Part of a small language model's weights: no position embeddings, tied embeddings.
Each number is 500 + 50 x the weight over its row's rms, rounded and kept within 0 to 999. Layers, rows and columns count from 0. Numbers have three digits each. The size before them is the row's rms in percent of the matrix's.

# layer 6 MLP down (transposed), 1792x448, rms 0.044, rows 1318-1380, columns 112-223
101:468508432486490438549429498522546522538539540439437413461449475488459458514524499466532462568408539522569478511459486507413564459404562485509419445538438441509486459460436570513444479580482519580543507484525513435513497552554482473502473513507443528520504530532493557479548485464541475506493402544393487522534473588432529562627504535516
122:581474481450477485529451433504477477492412507469522497420518494516516451522483524567441482489451492514470558486428453547459529543486487496501558496504433473469293502492548450449447495455492459434529500537561561556503549441566519447516482440531456533488442508506539608564500446491501452490451557502514559513555451513559465495498462499532
101:493465560502541464458466444518425536555570526459541450415474431501451458444483345508486580446580482537564438572566465421523495501589473467414474538489516454524519522470520546569531547547485470478447535467545509465511477550454605494563506479500459495502462380548552487491434564483411542518544502535434536605419475515459471526511548479451
089:526465523518497479457519467458606522514472537469472457545503438500516448545469483507550534436393552473485421488561447478503507492517422506575491552482571582436586529620505607538521507492574476575515559593548395474505404466528492461527433472476530568546514481456409425502498417536494461458519528509427471545512549562498384475548497500559
110:522582420518526437508549431451521456406511540497583453529529487550434532570481582435527520437527528468482471598553488442529596435591494527526461513466507453466493490623354443474504477467496495484532510480483565511552423412538484510521477457448532447529599580505471464543508425409465544480467540554425518606459504509467535477548485518579
095:541448365502454422525423420498548449489508521476459484476431547517557462424471420474496479545555541523530450468546532521498458518500473444514499485514551478475531511494494468544507454458458596561540483414500509560436487469434490567548497484466571503546408544481505469582494482478548522529549438494483444599573445517475434537403486397501
113:539485494527522468505437540490542390464510526465451515534482426553526442378537461499475553474452608429470505557525475476486488431472429452512492562553479437441526466412509489462521593555469510478532482493490523517573441519547553534464444552527542497484492520528501542541501597475510509474421524489514490526489498510536530444647512559442
100:433473568554425534536452461420486466451396539450491481493478517571542474452552494450443441436627484477431480515498496475501538493429539475475576514553406590513501430414544428529486543552472589504391545455482435510471462401483548420520360519465509497513449429469506476428567543473501570529516459460541495537463509386495599541576466527451
111:522588482504481539453481452586531448537422495535460416487481454494498552587424484615533419437415488556616484521496517552512482479494492572464436541449476611498586484548456583451483448448466526465414474382635474437500468481485515554537469445501512568560418440501493503466516497538496541442587530502563494451537473508470454567568555439548
101:496476553539518467499469424479514493497473503597526488481561462473449499518543566548579541457497566534470518520603560573601546501454567474488494459479583481519575570527465524448546413489470533425510399497599495529414504475476497466521506528482439560589586521551516584502518528414596392516472419480584528488489472493404480447521524462403
111:579417434542495558553466499445547482393576520445468498518518438588551495476553559546463465426492448464576618527505507484536467393469527487502461420528575505467438540555534465427477482573461428467440396486528506465522519496504510491590520469427502477504543487505466584601512482586518554450453447536472530472447559509455501485400523453412
085:527514541537464516511479544457569497575518516455513508564481445479461552396428494531595571523580566554490540496523478425556464500513487539528349494413499529593420616505393500437487551503468448476547511439515553394559466534474438504501472450439458444507561474557478499589405515452430500533574564437436442449479431601486507509508510546469
110:540597514435459514490581529474497520503453548438566505420558494470475472478458512495435546442486472532509434477473534472478542506523496527497427381438459477461535605519469557477535508498437461544468454409543470540619452465532537564495537509431488456449495531532526539427459458470449456438572568479464457524594555589449531490445532509417
103:428494465525498468464455488529513413366539550473484495493392544471480500565404477450517532573479476517513459537525493436594445560469506488567525501426424548543490430506613468420617394517512507526480580429504489473505517540529505486418470493489446603454471479448531506517443374511504562500517533466497376450454550473498484485503379503507
095:487568596483453492490473384446561486469432465533547467550488481490483556436583417538563493529552507516494446457549499536516564574509500458562462663492447496509475449465464504412552516504547404528470554487574584478492429498511597491501494478527453467525632501546585467536471464399485517543490426458510526402499521540483488538475499492554
093:455560416500562389476501497476512539530613455422485477493498564487412474507517543600414558511442468561482536488556573432493496419532592507493591487448531485516512469491520465485458584522472460466417567555463532535505526522488449502438510540526497516520541508515480494551500494524471456524451535535517464572465495449609572482499437512430
092:608498482581467498526474448435620484480478562554474489597548530488462405553477541496553455543476491491509458470498478495466512481503535519532486485382531497583519515466459501508586559513421420496494529517497452533551456488483515452446555399446518495475584441424433587538564478446584455502490480490508509553343468459512465606560460387480
105:556458538520403434506368557564547461438508417442532528465489487507511496526587490490517494490472513427493574525493433455526480495551483462506577460548591487460530516469492579523509479480529434550523521382545504578482524480453597491492399551505442493466558576439502577526576473540556522527562532496541533434441478486647550429580384562494
101:520527580466544544520567556517502535597467475485474549433510531489566557488480535425529483540569625449410505480678470486471457492494465551459537511585518539551544488470538521446450488495528487533516491479464429499486500485518501529529392532499415548440496566537519498477579453596537472498593521428505586426524521434568506532403463474582
110:540421550512524510439508492431524409507540529510490440502493528468571513411530598495452466492448438533523397525511546556462504463477434497480453404620449514619582464473496469452530509435551529455535510551487537555523541460564475500522524486583488392467496460524480548468485450435475509512456569498456509494472518553533461570534448439459
114:460473536556549599518565536560439564565462383498466539556512490510426478543413476430475492481519560509535463567514556435531523399534543515557452541481498442447573500487560418466553565432518604462345556518484563530545509567519453451501421439524517442477494592495585507468457578426555497546516592465449488442539471464485476502619481504568
112:458531587523534489495461466492412420358434490499485525522548507504566498490496516481562539496436457375486490516565519485483519495546434630457463476479566389495488579484429536483584544416497458480490510369490441450462496501523524495465474501470518410492560520544411558548519402541442472481499424517535400634525554550472564506529486504509
093:510504507462436468491481492481512516527518644441526498571460499512485487504567399512538555515449408507568605521501542568454495466564618451381522419546436538507512434532487516579525503588542456451488546493530515610443394548518517562524566499591531498479517547517496465495522557517617528493497410562482424571484543506512511476433482426549
101:517523452494398609543491533426558496482437554519476525486469407579443519509510429573521421534541485483481506454410501565549490484440531489490474534567589507481450609384448419476414554465372474461561478583461555485538512466537489466449580496449492514522538485518471484511589495365526459529482574494561462518517540496469504463518533473445
097:528494415414385439490502573450459488450549596456453471568472439467471430469530416516531494491612428533482441470539494492517492542475457471484431463506435496514529439419443569521468505484498560473496550450438550533542580544463552522519450592473381521533437517537486511486547463527472514538575463538433482519581548468497482517500497471436
099:517482490549531549504514590398490461393502498464546506597563454531411455583552489544593415461468505456649627536561468459492516476484577464517559475504529552420466425541540497479515461577496382532408493464515461549557523592412450410481449488560534593524518545538512484600566512469492465464482480607478587491559533512545529599438484420547
114:374495459509631472560505546499492456575442549481443499510548526605498624500521490483542536536476477553472373553468499460554419562445487520515496580482510537449507555479548481595466509459513484487518562463523557454536564595485452476493512485525489508531569391474499434532314461539511515472490535367467539494610500484460442575445608459487
098:430462560417433567455585492520515550470538498550545463471450474518557458540473490507484520579551420588454484529585516562440457478465533478426553534515518458584446532485469507632464488452521405520604473497398543458533448498480540480461568468477456516587466446518495488467519600437527487515516442512435560460412585520503530631521531502501
105:456380532537475463469458468548489485560467531562541468473498444534568557522456495519556494422404478524504543517444455455499486533456518543473478506573522472385488594432430414555400434412520615496448506497470499560468451494581574534511517557487565439527583483438533527480576512425513484497500374478539397545566541500456540566425500493486
096:411547474504493462549477391476524437519387466541535456489493558516531463541464495529478505504505486417368529563521475537534503518508541419533411451543513430509403576516490464436474554519439487426524435433525518577444398462538369538473464505457466450521523468504521568467547540495496426502482532432499497510450529537415534468531521463514
095:377491524541608516530500535505449488321467490475452570515471473541498483460441438497585490438435530504501436512599581521552527546401530491453525508474535551537581594494539504445538448467484493528542513524444460509484497495513585515457550579537544456452593460429559536502513618502514552519563453491466499444546460448523522571479394516525
094:577491451494506501485542578556448531443481480447523534540447497548547583544476496531624520489537522478521513455549453595468436526432458470518533481489472420583456439516500590500521469484546518407451498442557584481543512570505459501580498475488495595437523449450548469474498467531446457475521593596459540471519489507473452505509439459553
110:530514572515523536515489472554505515636479413553490451448424433598515447543516505470536436473514442494478524474512359447517503510588479439507502474540496563488456454567531505468508614458565375518472501525538495458512506473538526442515485478534549460580438518490472463528443473484434484562399408528478470525388547500506521447605480421510
113:522483569458457512470539517451577437758484515524529500590475522485477451610462486476422506515590588426533547475463463473430574518491595467575509449463519496459476594564491473523472522505493440509515476499512492580539514495421439481512503494498479478560551619533538529536600544489479441490561522507461520433465447488513526594509432489577
091:465483480525500560372557504472560509605483452523467503455571496509526553566477466528577483493588547494589541557494465484623566528490470468448574453510501525499567484442502464505546495616456477543563328477443537446509493407488515379554569452503545408462506568473526475396499503436498542535461487480558487406564533484513563494559579527475
093:552470503544468457484535508502464480520458488511498478466534591524613488494477448461476513444551536456512565495514507489428424540481504573506539474514485418480545475525380457472521462565528505464659483490466456509483399448513459509525493539460510594473556453482506551437483444476509504390427572451492455440467517451533608609409452454449
115:400526628472534539420530513481443509518455486479528439557383610579551491495539541521477504339493457426495461495540425623510518477527439535502478488453476476517536525433453517470528522534509477530540478578499537579503459604553532500505558443491579564495447583531486429533551498510468519440457397554379549516449474474427500509455484503529
107:483534550572497603444543411528526537501497488449479540554562506565364589484461624457464409481435541508516565458508522457550568475414492590534444519563556561497416524548552548549459493473492577562538417448551440500521664439465431499611628545479470457431527515543516459499532461529575465500481491570463529498469432554515516510498383424427
107:512478506449454406444401461409441527568563518478492561476606460576696436485423508564473493451450435487537429504562480517492529426547451504558416488530604489526457496566546532472412530484482439518445535532494569492503498447448442447450542534517531553505428497594491451582580519585505457546488472481472492532491563475431535530609518384532
095:430485496502504451484476472448513491481502504444576509586540480572402588434468527479496512422518541475454456542492521420570481523572470458495511523478475542437570576493452457551536445527516553504395503418561445506433471385548513468446491557477479541505543488481538455539425423422462536447436413473514581513490457489488393488550506458488
099:522463490477556501540478443360546496489487419413492454576512510475511558508499493538496538447530567458547520557589546490472559453491509517421549497518604558575491476604435482503522470492480489401480570539494554429524490427434560471456460456548504500488509418453434525422466530488443438517547426563434543528490468454474459516499507566491
101:449477524474544443486528497467494513441591435469445539460556510485444568457517506507344529486439473448407487449521524455487544485499473527505601542495548544511511427480508507538518566510498544555499477513541551513502439538478511538489479560489561497541432516613406397405584541465506454539554517492489473453598445435477526462544504546539
096:432477545479510472521446553541530432456467473481499470485415507507539537557483524490517533402497490448373522475456499582466509506464400358488490480514548344521444481515572534452575467439512475512509385448446413511472447500382491494418541475538512607490483539435473506511535569481460458419467540533456509509586511567517588447450410522429
095:419489443530553470504518419464407519503477464409502532518563441433496510553480544530427460496576471397457476540461482558514527553487429472558534500393502436475494548547436512459433437462485500527510469451460472575488494603436535523544566443477535522519478539420568488457601468490519515596493382543469480448523494484546379514591399491479
104:450570459444527508508517534475485382511522550513512525516448513534471539534474376542476455566526508509460493589569405525514539555474444475531445554540546582608479495538465500492518466459568428539608486436488474538516480468516497465474533529551586513495448481552528476446447459502599529416537494513608447557547473478515479526471540414509
107:410440515432552539529520523551501433492493543526451482516508545676496566483500501513547502552459463550396460520489468471534384525387521480448529603493494520490523485536443572633471499557529509424524557495511503497539453563478472426530496511559433509527473452556535444549411520564414589478523493437396522443619481444476456432447676511448
105:402560412354517470527474519565535541538529489527529465418471466482470463558479482474587571557493479493526433453555517511524548530480500490584538402496473625435495576539511513503520548508505547510515449435509502390551418507490436559548505527559470523452430408534500400443460487551524539499462577483399498484475538546508509576437432463534
092:468612487517479610507520467509542442488491490492545438479543541507552405506456541552561536576482520514512458402347499573559492458574491477527441442391532532417494538488388463515442497567456442427467433482472469490476427516515479542541558492464485549473618481604495470488502463592531587494557513519526479444450487532469519494533489484534
104:561470502424414479528587484445474527499557491491426500557504535489466453495516563442470502567496515409400518515483494638484547395541513438544456469419490509547536471457464594484561568627439524504463573483430555521515443512466494490419494421556437519527470528594514504549520465493536470565534546494492569432496492501579519496543593499496
095:436573524574483440572537321460455462453575518490461455585523552482385509509472408459455554599517512431434448448446544495499478486496469467502656504552545434412478568525454529517506499465559484497643474417548362509577554549509534430438473496403455531444467471435510477475502449423522579427441435454437484524487499499433557504548459583521
100:554481493581420414484466578504472458504437476572583459524550469543488583566514471580549546420519452399468580514615432546457503560449562512541478500476494459489544560392512481448498569586516364470490507409479502466443443534489533506458479498550472434518501462496557550396503465497567553569433441473466413474428448576494550523558525383491
104:523476597470549484603456559500533428531512542491540578528529447515523470478583325510490517553559392516456455438477608477488406539480483518574541476460479453489523515504461476462416463511583483498568481642500474512475420543598435501475470452473561504523527330387489479461537475550537497517486581464481424549419577564547511526449506552521
082:535555512499391444469464467562538575438531560450521483521492479456542503493580469525496447420506447542464536497464525510455544474560543517477417470463461454543453569380460449565516567526448496507482438565540524523540515456484498540543486492563406469504478656459530520594576501410415438441512510438570531499579551458495423511488492392471
116:566503427487485496409623493504401550354537473493449577567452510486439491429549484424450490524471571420481473518504537494496444452508543456449522557471450556549530432470528561446538539510456470569498496432334553545476379512470511397501468476393547549541410487539491530433509500475480543515572484510444512544476557453505556502506482511480
093:473446496436432472514556440488449509518556468464471523526498605553487556535536477492536517526547569528453581559582427474487518459488470481583550513471515521558575474449456493471481477380441421549514577395546489550475485487402488468503456537577538527429495466535477605477509466548526438519599481519416503509550482474524473476551453430513
100:522600446552445490395559522476506457673507479539510558519497477601480516518529464521583497508490473526498467576421427549476515490477512481445514492480515522521453475478464471499495532656443385418547473572523477502470496458471449502554490467479501510487559522507544519499506501478468475424433528577544550485528478534484537548553523491517
091:496463544629560476533420527613512462608511534491489444523506529475480516505409463445430491484520452468449469526575542483483513524521480530487475518492494466386536512500447522411498494531416441547530472404458535544459468623386491423417496513497553589401513522427492502460499501456551537469463483470474549543469544478544530532444419417447
090:555551628538506490467570552431447455523520602467504466462460405538460578513479502532470513440466525463609556497569434506412569424532460548487494509481516553548540524516487453467407579390449403542516480483506451542532536429519550515463425483521583494541569550482482514510536531483602511590470494522499525491571531515431610536464539461515
091:430467469514589601573455394531482417485512451484593543546515480494569540486457395473465466535484427454437544477492502507495510496526523427544469471520481579402547513548491458567454524489457551561537527328508453517533470450508525476526521525569472483498630368503443466440465528505426525380622497425436493478495543497504501438510461503504
116:510510465632624523444401429528536425390489514515513468486492525455439530581474483535504453551560463577497455544486549483508525503559443455447459530561457493483480515460437577482519460462443463451524499414491547477507457532512433504547466602452465522472452523439478513481420525556522473528572510585540415425476483493494470577515521521583
100:510541415535480554456440461453471495568519451525586477509525441513522496434435501443543496447546540432480416550485482483459475549462489471420570549597445620483550514524478482575461538427597480550660487508530478420362478428428459505517450523418464533483398517452537498507502519475510578458538450441499513510501465537538437586539402562548
107:544461525532529518472567503561566557492515480404541493449501514421449463580434488443552461403498431499536560643539483487500523538519514498496467564550436390491556463447534503524560436449589443452434515447488469476496442524568516619487565470479484567516438530554520474465504488427560524513428484513572445574555487529437531411511477526428
089:535525530571384444507522541527469505468483416463483442425498534503584586506508546486536483527575405591554517457572457580536495542576422556484472495456478538488539523561478423459518509522491524443578522468407553398454556351565582528478584535519576521412492465431428433440501495521513529609456449450495393542520454493419426523557447457582
# layer 6 MLP up, 1792x448, rms 0.0449, rows 1319-1380, columns 112-223
111:481412490471462447539469573447415498479469488442517578377535543494506507544485584453510529559470626562458466366572474520477602534577511542528572469608479564484511420540614517456559482435431460530437417558521513515466469561421563549434509445518500469484495485493503509482484416486521618555400450553543504537483429557432545490440428564535
104:523523568400493520430544540462571499553502419581481590526605518538524599479503536423578464502542485437591550422440493499550555453488482435500477496386554545479461436617608490540509555496548532508453460515525513593516521565427516467531462405626484482478499525496562583493593411490446421437468605520416525511460519478395582513536540544488
095:460537517543518456495490449472425573491531515512476661491564472590503540463544503517484531584483495501467520558446457480543381395579565540419574548493422545429569574441546518568515494555490539485522497554559529553505514425515548538572497495474441446444492476483430550523424470579453509451545418445519419496552505491467516444444465544467
116:513486539443478503386578494495500606524550579537405560553531548521482517606504514475531427471493500426521453534455517534483533469466532516547542454426437570508548487564510470417527525570492529562512541469505440488498486508505583536548463468497554488521437419530482494465487551525524544527558489469530505551511451568455539445532539513504
100:512435391478471533526496511555500654557532518535554534525479531561563494520561500434537522564469465486422492470409505519432464488436460475443504591557560420470522471477467566523530563605505454446518566484562395493535530507462489528420452452507505507454462496564532500456523334529499525520507544469453528548524489490471604572525494549478
105:513432532465510514467582570448447525542460522568496536460502471574485465439498490489513485506512529532577482460458455551486477478431446509478477455560530529470527491616513490463592551589491459460468563491473526487520570618499544481413475452458554526441529452445496517520623453493447484493494540482561499523472529544483537597456484456568
099:528477506491496557539516542578514492504536466526432582525579479385527464481618473572510456549575480586526474485524538488516539469486486522424444427528470460540508519502470483472411384493449561519478479445465454457463528507538460484531499535542456429568488537468517484457358471581560582490514498523501471488519493508512426499440554451534
109:471450524524510476444433517504466527557574450490447484446518448513464456448526514399577474480458496400503516498465534505542323433529504579546412477465581476539535456415533528370434480483473548494466510564484423520474488547463504602575478527483469431465400469529532562467552513464478635514525464500549540452423478557487502505516475554538
100:602536503582405539420432526521532553510525540489431537511452535533465475464521473436602469534559542468549559544518524495501494453521518588518503508508458478559509513526564585481587513534541427491555490467515482497512562552412436577445550508462527522451490467548436570465503378469461658453503405520514521617453459459437574414492433515440
107:413522475468410547457461507542583468510458542559494566500435577595563545504562479514559522456519449566552584545470511458484483538528454565558511497503562420543500437499452451530432546550467533483435488477498531521524503459416452512552571480416592464454425511466603423476493509593414501512420634513541518530605515529371556532558559461441
089:468426526493546445516564529433646533481442486495457523511551478407578453518551481516429413495477554524423542493442429501462484548530595437497452422470402461467415476413521468489549463384536540483458485571429518551486493456460502505606648466532520416595523534403506509497493483605570473543517586440483429535596565512439496442443499528514
108:413515569510387473489479573448459472488569554596497435549544455598498546488510585499525483508460483431579497502529505511545421550541473499613476416455418548459517425522533490611443507407559446586468515498504477501607482514434481467430520420520496478452459553502436472381408506505504546557506466451485532467608533554460508548538488557587
111:513461471459512467555526567578471540524554470520385498552467540505458493498572463512537448571509489451505558531499461418575392515476504579565477486490419474448501425538594479418508452528476425500527578502514540421544489565436429522477556403449467509497449389520465430442363487484548523545497428527476472506525520520493481507522466436600
102:435423447507455519546550465517526495528416552506416508443509473476487448428545537463511532537502482401525559465466472461454470431451538574423515411524462486513577470605554435443477465533514437473483554461489473526512530597450483560496524508416480561545488505454450519455495436482527563503519367599514536519517433485535587487583512563491
098:534558555502509473592540501505625492527548544479467470494503545415547409517487488456581405475448535463390460414437492603560504479517576494451458484460479431466481526496467501437517526523487545475513471485460555369496485478484522474561482535479402483448428575416525487446559534470479438613442506518540488601588463602460454417515412543578
095:518530553471565454467522489555406430472486546496554598460545568508464444399496549564510502500468450541450442474497494587522399536571509514393477420563446392434503501487446454555545475492453571439468525460465576570468543484530464491558434538498531478513454495472494559586527548487450484457519374420543462342621452465538460436484566532513
107:534535482448508480462545437569541492507494499576410529495470642531484564561522558417459461549598588379428498508528482517501484497478576469546504504474581511507556593548522508421487458513542470458541455457384418436482499448511562535415506478498493541478505455421537559461542561501576474456491499475644578544415488623423503531520526502607
094:520415446483517540531461444470483453527401564490549534413518441508510445435482521436408447542498505502566519556409582457471416422511463568467572559483580581477498530442393589488460455541428517486478459425530585437530541499432496576526578458476492421575521441528551431516526469551504495414472504565569489549472466515509536509506452526524
108:404565501485450438508530457457509580533514495581495462481669420490571497454585536449503476488514534416620551492467583504593576532441490475465520474581574538693470483545503453555483458429535539503488515556502454460544510437536515475443485517428458452498446518421498469598533521518530486441503471489508512489516482478430535509607426524464
117:604485494478427477542545444493594487559453442561531544466539527531444514535448475510465425495558570434495508511473398474588387530561397514458452472435503521559608479531501517486463493441485450444406589494469551517487478487558570511414634442479443436571522545606523522463440414435556500482462492533517479471511453536485383501453541543395
110:497499588437474458471516481526511586493496651523517442431577490596536437422562523526454492474562503532409571531528488498482541513502545557543462506448505568504499541577543512500508483502574538467472543439503516478569501433441539594513481496468546544509471425474457610473470575482402543621480562401547473455522437491440457466594457509507
093:465478477529472592483446570630458568564542450496443486470496509487461506522597564470517592577573521478420458470496510510512532541561536543532475472546540516492450515613554437446484547456603480454366424460377478385427519527484578460523482505541404529546499489507471567513522451576396572570508493506635462501533464473453594478496524460494
102:437518479552465439457584503438461519517537571505476398479502526512494551595606436475491493551623541504503572494538505451531463456510489529446479462463525385502525462557474509516479428492408450445570494524506474466564588508451520577551506601448564573476455504552589591553577440463456554512502480489541534616380453430410485529555476465535
096:553439544487544496505508596614474504501531462560490426435472528523525493504560505445438473515540391538550467458494535543546535472412525492531450536563473488469495471497479497530483421605438595452490574533422423483581542541508416482442497501509497516452450399344539508432440553635432476519558569498474450557478510520475524469524500448646
099:500522498525456531498652373569432530480509405549539499456589549555521535495530582528461599565556486463535480501482507526450486491522505466504467532563533515500491533536552510498472443512466477503454536516531395525520457411535462531492545438508534487551501452559473409457435466580481515464604460486483453432561530531455520409440500487489
098:453480509501530481502449525498496569507511570484516445451511430563538377486520486497469392521597516489403531521518517466464482451491450472521537483548470483481581482537463512469512546486516486470509434487465624533475448564461509402486488517452486478560517572565428559436514543487536595488486468565469465466457499508547479457416526520507
100:555446577540529503506451565517421602560484393536530535515497522549549602537511563538566384454589476497509469509499517447444585531495502392477510521516557558434464496486609430443385474533495573509519498476470432452384544445420591511519555533464513501476497455530463507483392470485484591436423499537426480547514533506506494537429472523478
100:557509549410415482572519505479462526512481469420449513477531580557495393444506491503537554573472510479527508501443538446517457426528468518522578501396478528608537412610522429530531530605431399476474536498481578454457477512392406543504488540504445581532409444475490556454481477514526523535366564455562567463486517480458525527633521513526
102:514404577581459477463547451555466514540409450482513483423527507588512446537571568490520418409430501555580680493490513550590478515480446558548480444479642465410568479554452532499473515561480595493366497470565495549489425560524412532452465383581552401490529464496546479538489514584492436452463526510539482502485485486507524510628538466530
105:470553524461470527454541553415495549544532599521468441453541459491473436488522506445493561500496531512443514495551488465569466482526531516450461430529514535503472570545602420495434453525515494514498589482422414498620531579495540467494578538444497543533381530507534536554503417558481501544441599534479514517507525477394560495621587463474
094:438448534534462502499621503435437437464439575457474467491561388528588573607481487410486544482432498502438500482524544563472489507477511508421479553476618452515473536425545472504390477425390526418467400505484443549482608430511490475530525532501597491460448457517473494600491542475513446483612385564537489617499517514542534464520601535507
110:446598495526539500502477500515446498498483485534545438602461446504475450525492473415457509526469458530469524501501518535477414465525450586515486557518408414429503524457567546560502375409540470472453548502536434494576552453499559584524535549442402535459394468532413440572449474555455510541519448512515473515488536502479430506517456524441
100:479590515501511528472513419508398536510533525552461533505540591512524446406465475481446460569457516411530553417532503501501601476529498455507574565407522429488538511507487495428551500537453492425427558544437470462456532498516528560492466441549429476553431534507455505438498436481497576498504579537491425532543464569456474530567622614535
095:417592585453488482512572512562532464494523485485480585474508555484541517553531442463421535527500508601420468427540491516502511561476508486529506421541445541671461469450532497454505373360513537463535488529549463500552538437478499549504508525457512476583539573539463508499489456510495524511421578455538469467547483535453488500585566532593
095:511495520532517474506560474531483499520479556475449500505532397556534474517537444543525487470485454533569492578505567551504481575519574524457493409479423481517494428495462483571495459386529549518455485460535506520411427480457473472597564419483509457540497528501521474568555466535465484560564469511529487518512578474543491565503391562447
116:531406515534584573461600512515575518557473512463510484526514413520600601490545514587478444471461526529478459524515533516528401557493527566523417404496479495450455499499564576520382460499542509526443579542484385524468534504584533461548528496535526537453458514475495535506528456508451513483415516467522534511496496521356534536411561485491
102:532419537525489539409456512462508508523420519525474511535537491557518481427533547552568538514537499392559514495456589523523563611561533590538484473536406440459494521455472530547510534595527540549480544409403460565526602492465384485525510551460528571524476595485480436575550467599485523529415465519558479495529429508507468480507521497461
104:469477536407385418508520399588494510588411447558535571470586558485546497492512438503625555475484600416420456450509429495516520499512464437565522463473493525480470545519501394484525503447473510521554582525491529505461489557529474484450608394581485438549401434474500520476508375556477525493479484522518473469551465543560490466513574530488
100:560591513565480423554514536579520485478516564515377490406513604421515502485526530500527521538473460494484473532499534467505566500457435461541548398485507585512463460460508554605636443470465507492439514487391515517593500537556471503518548475561511484496505502528535494448456431550480530517557569483471461576536425540491616495457412522535
102:563487542535571539563545438453528570461546466477451560551506466568633472543484522558473526553574517463490392537490510486541475538540517501501550464455578390468449506576474406511477483627532494405506547499443574463475464503528443527524504561466471632452474442420466406494511509518510471365499507555482568542478462608435470456499487511443
103:545543534399549549467585441568522512511549520524494517484483433491519479542432459457576416447586496530518502592545561480375502580560571571397539453556405558547572510497478504459573492462467457490466537568459480498501545446554525449452546480410522458553409477511390507525491507483491519552532465543493467488598456511439508446548458576433
095:556528498493480403537525585482468493501479548501520493482588490481574361437523589559513491496501414496539561454569540380448526561514371445485542436380534471488501363546459457425539426544501572531403466528522508485515543449425480599490458611549511519597515495505532512591469459547407423425538589488527490537527522491427578547556568547483
097:495491479451551378540500533633465469487532555553556497433506601511399418510536484451589495550528491474439503494502495541617453536498478453546500543475453580505438453427472419471564413502449621393495569464470586456447571486547514506492543532543446550531526442625513526573464487543516584463564492472597368615489448530508489496449403546435
108:577502560465495502504547441542584559543454476529492531491522508557504543521448592536557473557494527477531550559424475534509485435497476469540602403480544480529435402510442479462437521541514558487475428530391462548554528438579606473471554523555501398583462534480551486437423483509512593499476592498516534483461517509493545488511510508480
094:479491522605472413552542431482440459503500506447456521357512469454448540484448524499535515522477561396521459449561504467484561547631548506539434529572489483477546495566478485440491479450544516501480470494520613487518523485523514530481484441370513416475452551453497516515610482496508544551481515504512588561471593581523514602546423518646
105:473513506458478472499491595476525661527557496540507474475490505565447569517520521449501604584443504559573524469461531466552500468492511598543505522493528557461539473521478544445487476515588554512481611452474538535554573521474474573485506614434523433375483501561515422477408431484536505545492625543542494506463502553465523516503464422485
094:485462600526528403487488516527519505488488509482380620450495472456429436549558453482499457501545486508542476527525503469472448518434466586434553517522486520573602465543511529531508499459551486469432520599508452584464515452432488504475436540513624419549481421482556601537526528511516529516534439480462462515422546521509427509488511550568
099:475507481578482498397514504551507515534443493546461454520497431511525496524515525443552502428504497519572444480505436477435471504445523509594527455533620505484537514556513386490458550447507518432538485386477500456448488463493591562551485545426503438538466517477505537472509436495431505433494459564497422571541484604462487448524426563520
099:527498464462515488504460536627507515533491498613511567478423505457495503509486603531535524503495522449461647496512538452464486516501374454517518586492523477504451488555477490415447470450471515424439565540506475399488501461574487594406500511458520511533419549481541600557563414489555511500483495509505545457523525545476550481469490497512
097:476559510460425533446434513440550485470508565451475419580504485463536497388574531499609431473512479578435507502503427480547533590505523518548523407474508637467497389500498426699481519450526553455469502504575655403462592453521630500508496557495486497485470508596530425615493500445435514501505490578567462497525545440462556461569438566521
103:479545519413412567517393589488561458519484542454584509517447418586479560491510518489496555509433556458513429444533495532480523543461475532483519550456479578568518527536540511481530461517545493470515440467457524432492585470507490523506506539511553409476540518552559479508555437507480620429545487498499500473530376506335471472535470517586
086:539482524533491484502595453551498567484515493566404479397502522461487558529543494562475547591500425492514502617511475497519504453484422440496504607566454520410466524566512539467465501474494480426500585615413546513554556518567523463538509424554554529419452407476568497441468497536555480555576493420506344486523515510472475555474564430479
118:461508632500513513558592478455410501499534565513497538568530483472480482453495467442505447552491599467440459362464504553423453479533495421384533587524453542516624359537642564516545526510487437437464522476458463471510457614471465496431489456445489579576436460550410460455551490473488537499384505564540483456548470567459407532470601566561
100:509537492469508514570504546549555525543517426550433539558492488501474562521527527454497477524640552449553499505523513473541488564506517509627499403523578452471548567599482406493479461496540465454538480505406510390554469494424563555451534492532628508511451452514489536542531523541534404506529484508501501513512522522556593467459442482426
093:539533618576418525449600469544501534661530484532428458449506548453500470504526536467534530460498418522534501503485437464518435601520434434438490462514531514495539483567458579495472520560520444465463448561469486465444508552361582596477597462457555487525444476513534543507497491498498498612594433503502548600384458496525578482425483543502
097:511583516567457580501499503527483496637603435431397567507573469474478544531513537449401461490441449488530475450465627467425510497469451569496374479475429551598465547586438510487516544405590472463431574537502511529449494465445488533561494557572520522509490510424597556531479388532551450467616446488566384481444447502429505563516566501471
095:447457536522524534462515480576475465519581542563484552450607496548573496502552537482477576542582595487389465478503526504665480500473615515469496449574449448391460521406396616547543435444639483527444549465471485567434549556524505448436545552475441475560456509544565498584494519591472515618514563525464454482457460575479474457406511547458
095:493495527486440469512422583590510557556511543549520501413463488545463431493448470425508509528520523369481517588510446541498396456527428539566530521506496578622569579511555486494584515435531458358472503487445543430514473598410527522468467588526470591404381479472544584400450500520414533532502511525514490494451524547456507469514418486515
121:500504589518475502419554477450497450504512588480518505516517530515461420498447492569528435493489583528581466505517488525474466454489375480543664547465443469571586565546560539466498454482598525452495483512499438417462504393425580470484608568398527435395484415485460507521490485541466463549597509472565490487475493546493451416501472517480
096:521536513516512457535566542531492478490435424411436537421566521582564494556500492554566454497466534480548627484499550523532462443534535529513641471485568500506537492517489563422515520520487556504457502573426436508507501517555468556489520442505600528499549497529559440501528417461511464475508554452467457497482521471519488461452459556596
104:432507547517485585441530511568530570546559588578566421530427442550622514504577539390561464527547556477469578505508563518563441525512490422474545431557520545495461500546536466420558429516499496465441577484540499461498534433464526475509475484460559407605496451552495504466380493451554516460599397558532572545554539502496523457487613550470
095:489444502452444451461490445426594623548414549490467620545515481484508438484497494583430560476509580541498510513517533456545514523477511470475447500495516492465406489504535402517483495465484404475461420479489521533466492507489447483618541465530567520626493487520478470487517471538497594499456560512475565554435498536554550499578467464530